Weights of a small GPT-style language model, trained from scratch on English Wikipedia.
Size: 9 layers, 4 heads of 32, MLP 320 ReGLU, vocabulary 2048.
Each number is 128 + 32 x the weight over its row's rms, rounded and kept within 0 to 255. Layers, rows and columns count from 0. Numbers have three digits each. The size before them is the row's rms in percent of the matrix's.

# layer 2 attention query, 128x128, rms 0.0711, rows 22-127, columns 0-127
119:138161105084116235201087120161123078130125114091147119082106117152135171129104195174129149125098147098116099149056114149141128142121115176147100179127130129170143171032111170114105149130125148121165127140136146101171136067101180107145130109148060130119198137134122110130153171109162139090145125139090130143086104129135103172147195102126142145103127137164110087150087172138073105066134
104:081193152153200104134166123089105099156131098142133051095076115109155149132090085150078143162095101142163137112158110124084132153156137085108091184109127186093139096136132129175141109083129162151111034071113169118200160164161175122109168117156159118160086129107069101092098151114141082110157151113147129126163121114127151105174118150123074121112129155201128152145129134161145139190117
093:128131135138074180149118139154130133056113077162135115125138130185173104075149183126129162109146167164108166147113100106117099103105148106201095112111138122142182115089099126116158107161195131138135172197134134120131142140167111151105125084121138153153061117077134068075146145131131118114139164167101139119147068067082065054156104114104171107124082146138203115107120085091123172123093
091:088134111135166111141152154182203121154145071080118097138137101127157058138174087145097123153133178174175178067105092176066090080145158084154118119090152161130135128182129097135153115135099123104094129063145147151058160139135129184109106109081138189100120127116090150147155175116139153135160145113127179167125078188088162104126130164170155124111124150142118123133108136098109076079173
110:162121143129133104098141160148070138177187103130122168117069171120161109131152141094068090103100084094105160130075151099119163140097223075116160082136123154040180102156158155183097159100097137131112143164125168091116127129112128087068119138109100135146136096132191093121142116132132130124080084115090145135151129138180097114166069109168170093110153056133078107117123132131170168126123
108:108132114107159047145145194126167077056115156148141143161141130152105109140118127070142134176102121132135068192143123134140131052132161102134086127117082120123146100139058093099101155158113065126121141069104127077159091162151092090165174121123098119145152086080078127066104137140140109064152097154145103138101118160153074109102178187154163128155122133158138157139115095133095080112174
106:107139125162120126210141132102123104147126154106171128143164150090182153131132081075146081076101117059149072146131122171137129136165094096082138088100115062150215107159183217085120102113068100083183116105080122108141168096146142185134121082099088125107093114149118089121181132154094176145160111122175149135136123069115152115116141098080114120104155141090116141108147120101134147141136
101:125169138144135166076152097090095086159159116094163141158128101159164130119135104128148143109111136095136200128138117074121151118129084155145125078100100127119112163164179164073139155147159082146129066166100073110124109138101100083099132115130120119133173088103176091133093060069156142093173163093139122196107065100105156142079214126157098136069139152124185115164109083105091103094108
098:118143146192130157123197120042091150138100104118059126101116157142166145186152180133104088115079158138137131100167096154166140149126158124114129089122128112160072121153183048150125197126146106143127136168082157169050135133107056133167122114138097133079064076125154125156178108106108137104136094130136156179132125147103101130172132107088122110147149138133087136103061147106100161138171
097:172110083152132096072140124104140112172158111141110195096074142137098129142118175069122137123133110142105150103084113126131103036112185131077107155156089148132101111163082143186178143143201138151167098090149095087091156133164197197134128152094121152080153152152115096141098074134130110117182131131103123174153146094155155159130159135068113111143114149085099138088160181147121157114186
086:090130105084107117136084123153092137173109119108097091121158115115117147126127156083183145141119087092146065149083111134103148092157177107114077152127139111138087166082164118063171143095149126119092183193113154107133181140134089125165118118096122193117135110059173142127168012128056129142148103105116159148124140149120139093098107123117101141112111167109141120109060199170104086092130
106:150100159165113095097137068105120164148117099114169099147140098138121094140085081062135160106118162137075116096143143127128145122201144127154136078076137128105080119180169128146118172186175201117181170120131182091101086164131128225129099096129105127163205091130148144158091157146116133120159124127133099108142139131115113190146104105128109078154090130098158131137196117118093200118103
092:157152160194135127185117173100052177104130083110214164203096161097109115148148144063098083161128094142108126132138134125147169205111086044078117143151149107108126142158131101160120110126169121179175148178113170120085157124146145106107079119140119146117093110143156113099141083121144125095112065135155129133174116167156105142128102144133161103136166168134111206111113148100096142116162
089:101109119085093091084160118110147150167071136126167068152072117130063167122096155117161109079168152128171132078151117122084084090163093160104149135101123103205127157154155093147160129140130162126175113084132095082155129170128125092153106167125096095196092129094183118116174121108171138137194132093132118147074162123161161152099127126133051178166093119095135072146132085117128116169159
098:087125128092158130133105078128133149112201120108101133179122177139120091146182143145104166172110141109120128158096088175148165121173162086094147097127074079095137180147122117126087133095117105169115131142118144119142086098102098054170137156172144173149106107133075181149105121093081105132100142098136118179120097100118135079087074186110185149134165136121113185097213181131170073135113
105:143118150105170162092154100204061096112115142148094103145127124119091119120115135130104105110144103111138080106169140094194131116066139096140107068100152116169137128082088084144151120121090115101071160126105154101110178165158165136146159154102108136095194124126095057093123096121122113094075138127127169155168116132103176075152093079151135139133204119084121164052074102185144117079151
103:132131084106170108112130193102149059145134146195095126125129137153099140127081141149135102120163098112150150138084117151108069176056181164118100182192126173102141133101119142139052148123119091147148125126161058157144142164104092093115172098148168148166113156147102101114138084170095094115130127109124210162076145112166080116085120076157103130135149090103087112106090107109164119163186
097:101099133119076122110111100125147184068134168153174134138117132171117089173105134191132109070154137137150144093124088139101084109187147111101122120129118107126135139123123164098116142107152028117138087106135102131137108097113131125078134161103163130139085184123107152168135103125099137193081180136071119106129166145043110139122058097096045085092127126130122132204160124167105177080131
095:085115162163150150114195154183064129115095107111069110138088129153123153142150119126114086157108085142181126145135135063224142126111133095146114147124101109116157056087096165111113070128095109146098126119082143109129185121135124084091200180164103142106133156145074141121181136180162171161104148129125161102149151174147154065166118170134082114131144128150164166125045135142138133125128
102:105168149146095094135081129140124145098101147081050172123121134088168105078170124065083217145109144128210169136073163134118157127145081113140132160124106081096089132165086165132159154115140155114145150149123198161128171073187097102134064177133124163142135074098171141128144099116147134148126084149117093082072088127140097134146131130098116187133123116088181100155114122144117106155109
114:132121131167127167162147130141093083136108129127135117123126177102123122150145104157070104177166135135187162096127117124138188169117107140160152142145071077123145068121067129130156197172068135127114123152160137143117123077149134086191161153150088154065193069145156121120154145165122125121132151081102113175149144171153176100147068114091189117098156171129190145145097142215116095120114
095:152130072155105194132139162097160123107194155171157107098138111149085123130108089164125127153114111134164161141127125130211101097110137118124127152146173127124183101081089103116129186143174126178181142102138119169176141193180165059127138132101093102145218077087130190185177112123137143140108109154139139109153132122159111160137120107115135104150117118058181098103124091191087143112125
096:152125171098151114150046122100122158119112124149159168139155119151105107142055088096134187129093122132123084053094059130108139142132183160155133113163121116044141094088162144136165169170108128066125077147134147148130123148160108119145055137161158135139115074138142160085139170157173111094176117118132091106111137140199109126087171119111130115196098110145130157094154146100055079122129
117:127133137120113165133179145171134141181175172111190133116167163179114114150119107149138066116139142143091170161149099089119087158124183114103133092109141151069085164089122115108111089164116147128166133105159124084128169158123164173131142165105145122135129167137066140144157172129120108128093159173125140134193180139168146173114181127166133131048143160127079183145214163174182153167091
086:165143105085208136135125135096145169093142145101086150180133166100106106095079156125168144113165156124091078170139118150120060093115130129092070136055155076168114173125184149117115072169221106095142057110117106079111125166122103099149109138182159187163128152116107111118062120128090162129082119139147118083102139101089112107128173136109092146138150119168179127116127172121122149137120
121:104210185117091104138104063128117162128111076067123167108132096108148135107150096094115149091114163113167123070114137134081152187202093115120149145142134109138157156155129141147184147158108199089153144145091145162081102073123098163163086113147129141136089093132113148145075200106174168100169128105088099115109108135121131181110110145133064129147115098138126135107206136063092143121097
111:156174135112159134109110064133185120088137131079160184173124160098119113100125131125128113157053171137164087167128153124099111116135144114147138160089122164159126163156156122133127144134118088109102166140135110086124158118152092099174093138102092126133127159114153129198137136072165116148079162138118095103112210148119106158148143107116061155116176099107202162161207187121182046177122
111:107183107150072164118135133149104114121168136130124111105170155144137047143120200146174146080086117085115116105154122110184099186114152081120142118141124101114143105132137095079091133143119190131083188108132126134115174101141129126122167109095161150110163117110103146135162103130200087111132120097161122111197118131117160195186146139203201169123141155135139098150116065194113165181151
099:127150170159142153132174147117148091130141128099114196146115174104154120130173176156109082152159124116106128116082159135109115130139151091057087130083079167153102135119143202146158193140153092134102075139091125113154127131135137110119144116130117162091087142113066159184135198093128156106118084164165174125160152182120104087031097160152156120074148083169093116114118148086143161153189
113:095097150115141119148174146224176110133078111078084157153122122142132135131168076073152207162139151164102117092108188121174107142135155146167151093163114045110147145106117168146103152160157109100159141148142130164098185119090094126117129081087125146092095166212129121149104132118139145092130118132185128088127198158142142132112111159097144084109152171155085165139169124121066138160118
111:183092165114107123157140088145107145158117167117139096174130091162104155154135116103190156176141117130148145104139144135120204097130120128103184156126138162094124138134066152127078148117095122153088179112136183091131127125158138121176128221106173179138147120137128125181138149181138146130107040128180122113102112148158215158100074136136095189139151090107099123057166133130180168129126
096:110145165129128152119095111157106083133092115184088148161180132111102107133119097204207139127158141091093110149140125147159109115142105113150121092081097167131139153144113129149136099119194170147124111149100117106053218163095173161162112188140043097099079105155142139088119161177101207088080119085121101150160120135092127124158145192153141153116139119104124139120125113124185153178135
104:125086187139139096149071086089165096086110146175149107149132115073127117155091158084166078122168134131149174091148086098106124128082146183166084122214139097079190180096136116166089140119159137153119133078106090151158142106177122146219150125158133102074162096148115084145139109097139113155131140089122155145166113102177114119159160126124116109163137131069172126156146070094131085108143
093:180138084086149108150125128119208122172159188158078131157106100185172112110122086114111149127094117102095084116142154091157100110110118167141076150179132132172109138111203107163091122139070091191170127150094097123133129091097131167115098086129143160133087136128100083104124128173119142129123096058123133175160118124104097138134150130118142112117175118098127192058080213100122092082101
116:130091168125111070103103164093127118104209178089113123200129113121105158170132034108154094136157167138109142154144187192133137070116121129102146108134147129169143119039146127102154108140142064180103138122163066142162136149059172106109106141107168156128146100180123077099096135112107138140057159141101125115135101143077115077136102163141139145115106170109164136159135159151160127095101
099:134062118081172138161157150133115150064135097132132147147144213149129131139156145166158194099170136121065146103124142110175118159074133097104103085084135072124128117110121142158098129181153160139169034095131147127049176178116093130154114137160144144071176146163103165057066107104136067123093171132123125136174112129114142096113149118129143114122175131145139145111136194118152157121129
115:099107186146141072120092096190166148166138094190096104176118158124158099133094175082151088048132113179113110148100122086099160146111167113129146170104077153150126162088165143079082138101069134136087169128118136140147111044142091082128110144119202106134114127129118127114141081150168116148138160097106084161065158087117116075174133151106140139067114154089098127106142079143115105134108
113:139148105144089102144126087120172132184153170150161119151118104110171138135158158110108112158141181129154107109127094114109150142122154107101202166151106129099105091167149131157098076064174100109082143113100075175102151102098109174097098108142097089138152124162136075136160068132145072113089089115138091120059092156068154112170036089147187133131056111107118120079145092107139144165136
105:124127179109130055188090134133168177126130136149128109175115104125141112184047127113121157170169083115068139135147094118123157139217112103172115170143125143134128139140120157162146141098062139091133151137089149106130150080131175161109145162187142130178152118126117087127158192111100164163183154160154196134098123163127138210124166134149142119082069144094100100146170138089123157092116
102:132185164156067169059104105153157136072096161121128117136215141102138116122127129085186130169129119151120136174172147102157092127103162087140155143101091142164102161104038157101053143080119149075172139095127108128120067173106126136146130154167192141116144155101139102106180097151103152118096121183070094166116135134108137087145160106128136122183135128134152126123176167131140195108120
118:120103112090151188157128116179163111118090108101119117171170117107083123098090087085139165146166112195110095099136102147137150090117135101091051147106117118146091117147084116169108167141117192182151121122097119166063172167110192120144172109113113083121113158179116124144184142127119154062119148106106166083128125159129155111159196097043140077134111141129156123161101137129072115069108
115:094127225170152192126128122139172140143130100127154129135139195146121159145100112146156115137118129150144111099111103124098059079076143163163096147169105087141145153102131110182168150120122092161138022136123029143186124149122135088113198113145094101141148111121145166161152170157160127160151141080122128127119094106181128169118113166150137194151155092158099139136131136081104157147080
083:103089125198091134100114108182110155133168087119151139140143166178157115155108060127101068120113109160099090146162129106045105075132145154147122100148129178113095145181140128167139092134098125116040157103121182181167139144128203135105125076155120151144109100134145113173185118171080162105158075145175124129135156117125126096115143163173115141129108134175119162133146123097130079042136
083:149125134173125106140113122172109146112159101130128134150133144190135096205128107138127106090124167146119108105160146147079067048082096168115109131203118183151109095137121139138177138142080105106076121128107136168138122069139149185062111087118085105172153143177094105175105149181122089089149066128149074116096137169091090142106135160156080125171133152153165118170146126084136118067169
083:110129139139124109096145128198122119119135062112112127166141160186147144178148101121124081072109108178082117134127153104099071050106135125134137119101096159168118132131154143145159151072093088054087141140122094126158136073169126166114091094132074117135112118159101078107131124173098171098159050149191152133176158174106107109105103130178117118147135121154184127156191128099135121041129
071:107145084099162084141136153128139093090131147116082087160126097123202124142129182122147137061090133107089098089185196167101150105087093111104144165195133057119147135086188109127130092130092138128149089159169122138127102073161081134088183137130102097139154169122114089115091119132175071128074123108110097140053115125100128190088113170162111098155122112114167089177152117115098111102117
098:104123140071166146148132151110107098090112115175103147144142112125188110102095164108136132114174143144212126179135125046133110114140169109191195100133115067152133146165135114107052131179084120114175099148134127114120149141094127062081141110151150062161118139111153166116178145105151125181097087087113142114113098141109150113167110118109118197100104068075120157129152091134056148170131
070:152099176117132068137119108110114083131105124096137119151146167163149174103132128173123138107095147159152177158142124109071056130061080122137116121155152137054112142093208151110177136101126154152142105121144229133129170122151189150090175095109107134138127176116176186174146112132140145099173119216135152122161115169122170149186138145086125115150159108110136112172157141076152140142149
066:095146117112141193139157128149168155135118114101162149121104135064089168107134112071182150148132141131087175173212189145139137181084135098123172142090087108150181143129107097102123075098138129147096105043132112099065133182138146096141131173143125158081119106116073133081124146066118179133115125196075158108113088119164150159135157150139126042142108131176141142107112135141114144147116
084:150191089136120141119156115194158158120170124121111109116134178185089125167147087107070090137151068189103134132089120127125094103155117119100070081083107133147116174154121067137097153093072123127048144089122118149173130113136172151122082118085093126161148076178088137121149131170073167057176111141129135153141165094099138134159140145144078135127161166143127117135151147122146144033145
089:167102132158094108148113151135141114169169113140169120129162120213145062154143130142040119158067107145103103095116140166133072099142156130155162180136148115093072166154146111192105078160117107130105105137107108128097138121087188184130140134174156178135160079129138114133207109171121117109154111155182109178189140141151126176114101137157145158113122119141084075129156093172174132074155
076:150091076190091167087112108108142099165136099108098063124157125122098157162118151087145137131164148124120149108166136175045165188098114148120139174105129163126121168158064162162146126090119127118110184115149135124123171099130153150228128101154091121131134129192132098151063198082092110116107121178114114152117136123107097142111064130151168078095108203101180160137151123118159134132132
075:186087109106105158140128143081125131148148157122128153195165212079187160117173072109112140120103174087101085097162114047137119152118104115135112160151099168131181163122113181111163167110124113123132140094133108164141113166214119128123149085156120121131149120085120097063134178136135086144112151104080141116129069147080134130109088110100175089124117104183172086100137136094070080149117
089:071084121088147117200127166079153175105116156165147131113102083066086142132130133092142168185138155135122119157133137148132147179062121135171156110156156137120161128085193140148108142145135118130180092106140173040106092156150097105114147149209169154118151128095139157125138033105168120156091163194120154119067112104142173122105172129084134144077111116147118134128081157153126152131119
084:101106116142170102177163105099153155148099121144083134050185131087113177180126147150164175143098088108150093188152126111160122120168095124206134071148147143062087121184166159123126149174084113086099134135115102135098119076152180155102104135054142127097131117127154112102081173125106095114180125154109145155171142133115121129123149158129070146068151075140143148173081163090083130136156
104:122129147124120123093109121150132149107108139171111110113107096152152134178165185128107120142155167117128136144060095100187145189077186122141079175122156135128147144131103097076125094164177169119147136098099099148144077093135129067225147118101086139121129182135106155178087161042110080158139069128183124085114131131102140103164102078090123156140123118100162170115088135147114142190179
060:123133131141137129129155088125063067101082079124120161151084110149096121147101153099149178210145094103150139188134139179198148148130176111111189072163131122099106153170138046140093145161183116145183140176117121106062152124056086163113146099140105134104095137115212151145139196119152118138114137156103152135188125130133154125154150109103116084096108120113089113112106112157105169112123
090:178166091181101132106112109148148114155216139095173129127164210145153127132120077144058069125088094137125123102142146094100104095171112101148118083096081176144082114130089140131166164108167131131118161140144154157170165110158162160111097095099071146164119093124129136140150146203061126080162132117165087186108152124088060138180103107174148131161142139111130116119170129109133080135122
097:120146095141112062080129097132139154156075131091100154131115119124123103161034141136120131132147134132076078130123074148174156106090151163098084144158125154071142160119113116191147157139118115120083154075122106137177171107128140124104108149153060102125142157153107130130174151153074159187128181045170104096156199101111099118147090077111113089143189153133134089138143147128131052093131
090:150153071082157129160186124200127064154104110150063092119121169149197135075108132128127198136124104113168141139071121152173176107122123173113128125112129109096163155086200153125146126158181080136152152106112091135112147154072122179110152108121108151121110115115089144106170161089136118115129175166118161089122150174132132079119188078111136092092159108072141105183180167080138137121136
094:099080154114107135123065081129140110144151130113129105111155101145081109099144158142152177180107185125092140133107108095125111098143095157102134136140134102116112105190140140205101145053111141073127116139047152089068142153098138188142141147108143111099103158094161100126126184189153121122092211138085083144162180123152092188098156068127175172141165127162155173089149120138116149141148
082:100130139124126117134116139107095161160111102125104149149158129139098094141148136166129117081186179151136106087132104143122156115099156139117174157156102143153153108050082157131178089137159088112126102179086062184089141139112110109129084173201168150126191132143133158162124154150089146119134115149107079147125150073027143121113190128136090156190104195147100147155150144203140180115100
096:102076148150180113134094145152170120142081131061091116151118116130180120163209123108107199184134137144072098125111174118083130141109052137094118130151113076107118193117137131146140122127164168187123083159079108161138118094162118136111174127158150116123117172155069122114126154105193200090150190160102137096094099134122126117070135143069145105116148093171126091140095117148119105080153
091:161106140175110100127119189088145143134118084079098125162108080141125144138072200129132128096147124157107103130169065138171089096075113142184138098108162083171138127168145091097122135115126115154112109135151143197157110127210133126170070120060171134152157146131130088154116122089109140100085131141141111117133118105173121159137146099134142057104182117065159129144140062168187190152089
093:167123091140138160114070145135137140131156091144202111130123098142094088096157146196158109171116102128133141197150197119159108092053108149151159113108147181140103077132128148115099113136148099112078122082176099136093122077133150155114135142103124152202103153069150109091134092102143154169090124186139087138194058094134142109185133091149136121113075105128120109122137095153198105077116
088:102115074111107098124160122198123136116131110199125163192146125137100123125048139118121116195092152089096114095155091147162133185135130111118151070129155130152084106121101134100103071117086084105169126142079167200182190155184097084157160160141155150152100122144134089143092179102120136132125155131118155153129196095136172104155087132157133111094158174165127163084125119117168126163074
098:157125138095174115102171060130126125156158101105202146097148122125123110097087186098159152140127089133103112151148097139141120110130153179091102147129126121072066120168114064127068111112152129122170055159181047107116132152139184104160125123026106088140146129134161109144120087146157130143120123166140158122141128148116129140082143120099148051178180154162123091137125193141078170133104
099:138141167114131146092142075173163127116141114116086195153154143077194173167166162113124090135091161105147090151025189157093117081191131101078140103102094135138101142208136136104150116117109144150110103107171128133136075133159111125116125079112089113134134179113183145105112105132125196112120116133072102137077166178150156123112133119158062143122151152071170095118151114126135092137082
094:103078152109125192127067133180130085055112136132160140140160148186151139195080116120106085139111139081100062130160160125128162098153198121124126101190146087147129108089104109146080119119153145172134182125025124130127111136098170155154116050149104124143091134179146072120169146133095162129090114078131111123135097123117156072110140128094153136151163099101132093118160126091084144111095
087:234088135157102087090101144054081160134102124159135125145130090097118131094148126121105117074142074131130061186130117100139127094129094148108101086080144154113136121180083123175169146134136086108137089180188035099167092118149144154147136112153184101178139157146160107151160150125146136111163154177117155126157124118126116105061102118130153102119166093106141154082127122167113055146125
100:065167191117110138116154146144124163129120181095136140092089173159102150132143094117131138162112131171125074170129161066095027085174150141099117135125089130127117075125190062119093150128106110141105104086090170171171092159132161114146147079160115161162141152128085107144170147157150160126141142175176136167135126136136137124118065105126126083134176143117160217102118168121127082089083
106:126083131119158143107106112126093173100177148136151132164154138170143100072201146093133087155190098201117107123121141102094114087138145121131085083114110203126118130195109102083090120159186125119099100125120171125129086167149170111122154106080075114140219084116115155141108107102101167136143121103152105144169133152106105146162121041132104147128200098117142145110151128207146128086152
102:148146171222052113110158042140120097122063147130130139111129120132137169096132120175130120172083151165168164109134134142103125138092110113133127115137164174090107232119165073183137145126139117112117137145187130162104049141119115150141156114107136183107124126131139154181141138124117115088133134123140117126200138112143182137106124128084108091154184111093122135179133151060177171082149
094:172143137101139170147174154069081119110123073146116131129083121117166168130143059119157180058117118140181108130157125085112137161119118132148132104053173052165185108143139099146121164130128128150102189080098126117138074126110121138083119158147147101125204124068089093099113145112152119178100168080126137128090116086157139132118137197209125152148081119129150136110117112086152102184130
124:111161126085090173146141081102102195180152104150131121058120139114139149088144058162181118097143159182144181083149095158114082138104101136121085088117119154099116138105112136099113120136164151153071118122115091121103134139088181225154161112076124128146133046127152163120162080062156119141154111090180161122178107130080124129128111113115149101135069123186149105072119106122135124164119
082:130076125146154127081105174138170114114080164101107173172131139151159105110145123178085122111154129101099144148052125095158155092107178129128120167079125135163170156160154103184132173087128154067160128081173197176165155142197117038076141112130143113120139186154134152132084152133097108105068115148129082174124123088166166132082130116154100156141129121083149117136140114128100159081172
102:162147076132108184201140078087168151135080090195187193136124094153122147108134123100189136103099145154176147094183139176096119151097126130159109076134122112157115119151133133123128054147131142138119138093138144150127082159052147174133139117110147095092116117151174177105163115073154092118122112081070087142138073143121127131163109119165081083111102150133167109114112050120126103179094
086:199125131133140149131123080144120137132138099150095164102169093143189107110117126101180136141117159130193124070144090125104122107126093085157211114108120099107111124108154155120103071115080183111145132173199079110102140132142151138166112175099139155163124131132151091115174068147192131128155129163129180152128144091106168106165136101059155115098090179101087206069133122175103125174106
091:080103096103110125145091126116150178177090063063105125120114150105133133061083185128183188142166180118123116074108150140118079157106118123144084126174165112144126165170131152111118096154110156108128091127152105083101110166116107196138198191129137114134075126104165140116160151071177076126150099092127093098144147100107138125117193070172138085088126139182150123116103102156099092099127
092:070128104114096077099119107101112092106142075175105152082145150123076141112105121090127123131134145172171125104168132115145138104132110115121107123124152098152121141138104139075151113170053155137124138155114128105109096133135219163138151148104127130157102079133188179070135075122145112120142207123142107100052075105133086176113104112134207173089138074149189131147204096183124102145125
097:145065158109112156130088167149133140064148194102156149137144100139093119148132144082105143074134102140051103152165151134143130082117107091185100166141043092076148166178118152171113112092062162124164134135176079075118098169128096096092199129125095122147112121141170125096120088159091126064126162142064133139106161142126070144135102166094135138108172160137128128132140181121133149145164
091:071154153099045164189115044129148145125125137104171113097092101129126137110139150157181111063139181116088140131109156090167117152149133162134092119137121126109132187100155208138099083124131199106098121113134047134099131128101101132107168062118111162115109121126164168152154043057185124092183116113090126138113126131118153113160105157113073112132113090095134122129149091105114139151127
109:100066122102108091086085133132134033107071098104149147142141193129153097085174165134108124152109133148069134151138128115147148169086193134154061139106178108166092147142096118129105150107108150107110084092142167075065195187147135163096162091101144181081125157120148158122144147116158114143118078184118127151153128147144111121112125118119063097129106131085067133126135166112135050126144
095:068141093141128141113150117153129092171027083186082139116116115083119157059136127106155108149109121192199111107122110103139117101054143163116160103135149113147198158094091074195118114125105133102115106093114110094108158147132119172133138159095137133134073122154166123183115109138109175105188137033105122109153140130117128163098077154171116123156137123145127173121092101141120072103160
112:161134150134119072204193083127103129138127170105112150186149191133191086099132114120135141128160112135093129128166207118196127132111122129121141142138127099164169098061163164155121154114086112168111130101196167123142149142151103168110161089067107122106088150191097104127143184103078111142081156122146102177168111130111128102085121094127161157085146067145131120129069125149169097084151
112:111072145187134085091155095102080147092138126137080126177069127159088146149154121098112166096143172153123065128196090136141073123136081122149143121121157159110142096091180107090134064143102120070132189134157216136144136143145145145122120159154043116094154132185164108133100156125125124105140092153128162074149133114109128104075175189108146124094082116127162095089091116151141177144147
114:141099081100186074126061120164195133158156177128110140100098018195099096150101139165088113102119109090167092167073163126141086123125176118120127119149145156071105157112160096148097140167149151141085117110098170134126077136148101107123109154171130135196192149135136118095144099183099132093116125085149169173128160086149149116092147106157180080158132134143138081146104117134144132137160
107:121115144132156133137161103131172158128147141088108107094103119171125098108165107114133166132087153146078130137128185119063130179137079135101122132139172125090127169128137176147143153139125126127201052126093102125120123144104177114129069072078179102156177126166161144085059134135076147159129156144106066177120181174159097159111189092084073102070094182145145108126090075109105135114129
121:153175097133147154135162116121131157146152118151135117123177132127102118183078148165135069097161154165151104152112134094131122142110115091081144088114096170146141149158124066184090163137063085078093132101113138150170148177103077118128092147139103073152155157203103146144136123071072180101124145092139147143175188170154117101147138108102162159109113209162145126102153187179066165105133
120:168087115120139144112175125134101115086113117104080190189064159119049117154151136106143139129147137154119184134139169160168135172137162185117131114107162140091052162149152171150128143141143147067128157094126141103171104115203139097066141161132120080116091108106110115063094123115058114143126101109130081089115154137149148134114150077204173136077138146127134179129125110182126183111152
104:158126116129096141100153087189151086132090162120160147151115161125165078124105125084059168159045051116092033150101091145142128101182120115127120140127090111118142143149116064139186139093136138115192123067107141122186198102122099052101145123103103109117162162147153126152060142152101115131132122125126171166137132102159100113132141120136126139185163152123147098182116189138118104129143
089:143169139170119226112127119112104151171135086107139086130151107111146150171088153142204102148150140082177175076087121166099206148109077126105103069134131146204146137115099127063106124085108129131117126164126093162097121152077116110121095079102087113155159078109118094142139115066178100143121150085115117092132177103104120152128118125158117158171105106122167115083147105073091162112081
112:184135093135122131129083144158146152145130104159123077124104104100162096107112124139139117147063082085116106145119084137095207160147121186150096120095158178222131090153103128130157112189132123134116127100109156116122130160118200125071056096128111160133060073179096150111118152117169090142152123072145118077079142175199102171138070140145113163138164093151165139139144138124108099128136
115:114138153081161089136086184162175113120155135060065095135083117138086092093139126136157092115107074142145167142159148080168122127135196085191159154163095059146140118178137185146135145128090192058125119107134140119170144107099134141173138132136165079126170110159103139170153148128105134118147172110169082098090085097171125065134085159110100184128131147134136137126116145146116052128113
128:116090167085149096131100138096193110096091138168109131148181125086126127142165106118100161126091074110082152083029104081096133173141198125157142105114097154148128089095124098122172168148176171160090147144114101085105165134142130138171102126114085170084109185132128145082126133081126138157159113138127131130152089180125109074092164135115126140050115121128056143170142141064109079118097
110:127145150083124138180145110125164127100154062104125124156077132124108075102208147139060177083161152142100099088141106138118141127101126195135121064109158118152172099093089127157164124119133176203110147160129076080144148156138096159087099172143197136126160121075158080163102159123171129136108077087116155129143120059105147098132137110084106066149093135098140107079135126130174100096115
122:125066174121131115088132122080125119160055136050180140090157130087133150142113153104147155118106139092122104074167169155152102095142050097148158147132089105127093163106070178101092186132187134129113130145105057074123090129105154181164151141122135114149132095058170124128107090087163135120117164110116125138167086151112173136149180130216183134165113115148113124121108102108150115151106
119:128131129115102116065104148134110170147129134175084141123147188107145133121135135180092153117099170181120146132130119160166103130154187083079118117118065113074175163140135119140106159093072070049106156151101074123115137114080116083150091125147064124137233095155138171080100150164123089143072129109116088148127130109157114134136072144121142166202092121154112093112109106156155135171149
118:113187168165114116151118149160082148111127095151150136151111100126138135111118046099104119208046080133105135170126149155174193171129155161109107128117092130118108136095159153100165082112124141155160114145101141162103120126123154095131153145226174106111173094176166160175102131111137081101204157123134164167103144162121156146081119185132131178121134123136108113157181194127136164168101
112:131124122070147159119167146130152134131121122133146107162087103131128127038116133144171111100145112103204119113199171134103123111168081157146144103117162130133099147115194110112078169085128101100126161148163135117150129117135171131106091160121069155148142096111153087136131059108164121172115120125094150141087045148146147136055090118094086137118154180086063074181089169103091080153087
122:116093155109195129098102110158133104156180124061123136134116117142120153108110052125102143116101135096163105066088186160095147106144118188099150159158056196077104071095098070138175175114143148115184164174169149149112126139151156144152125136160133122124108140096129105085156080104106090156133110191115104115137182106143118181144110088146137134146120180119189175115144136154108059162127
109:151098064074175123135097131115135150088087080127121101163175122124104129129128105199088166147145128158164102081146112073091129134133177123144148120107154169121135139094179087133102136142118171128153125147094106149068117094150125106128109179133083089091089060113078050107113131129220191096103151130126196150107100146153136166156144142140153122158119106068123073121111171122198148151147
115:093104118202138113138178102157124133086114112079099116083156143119079131114164164111110088178112117114143156110105093091096215147082090162109156146073129171156149138128110115131175156113157123094123190080079141140116141110133143173142109077201128174174089117138103182173144202070121125110172183140180120156142110131074111077094132171119143085155150153147118135110135090094164113139114
104:123086149120097117134152133135136176143113099126110093133132145104155166125138093091183084133124116079167131086066086089161130161174164213122202142141161150084123136136080151155084125179165133081119098151107165139135142118134146164094129085176134152107145137085187066142132136166142076051095135099092099105143102127085137121179145119131102172101081099212122112092108154162142156140185
110:115163111079114174109091094158137177157121188122092220132147163175126143116111102119038111204080141122090131170158133174065146078107115105086067139172120138101132120152126138137111123146136078120038061122116113157134132104154129114145154134166128132080137097088121097137107143132103142084130140139142118080137118151129175106113112113079129141103165171109163131100079151053150089146092
109:151149086142186159160163081105119117058118148178146108082124132117151093139139180165158118168132131131190099083159142120096083134154159170083146100122142154154085089154171168131097116084164147154114184172120127104113109123123079127196146104178105125158171161146126146109145176129150151096176105151086063105186086174103141080131124169164090105184165099161143122080120141115107066158118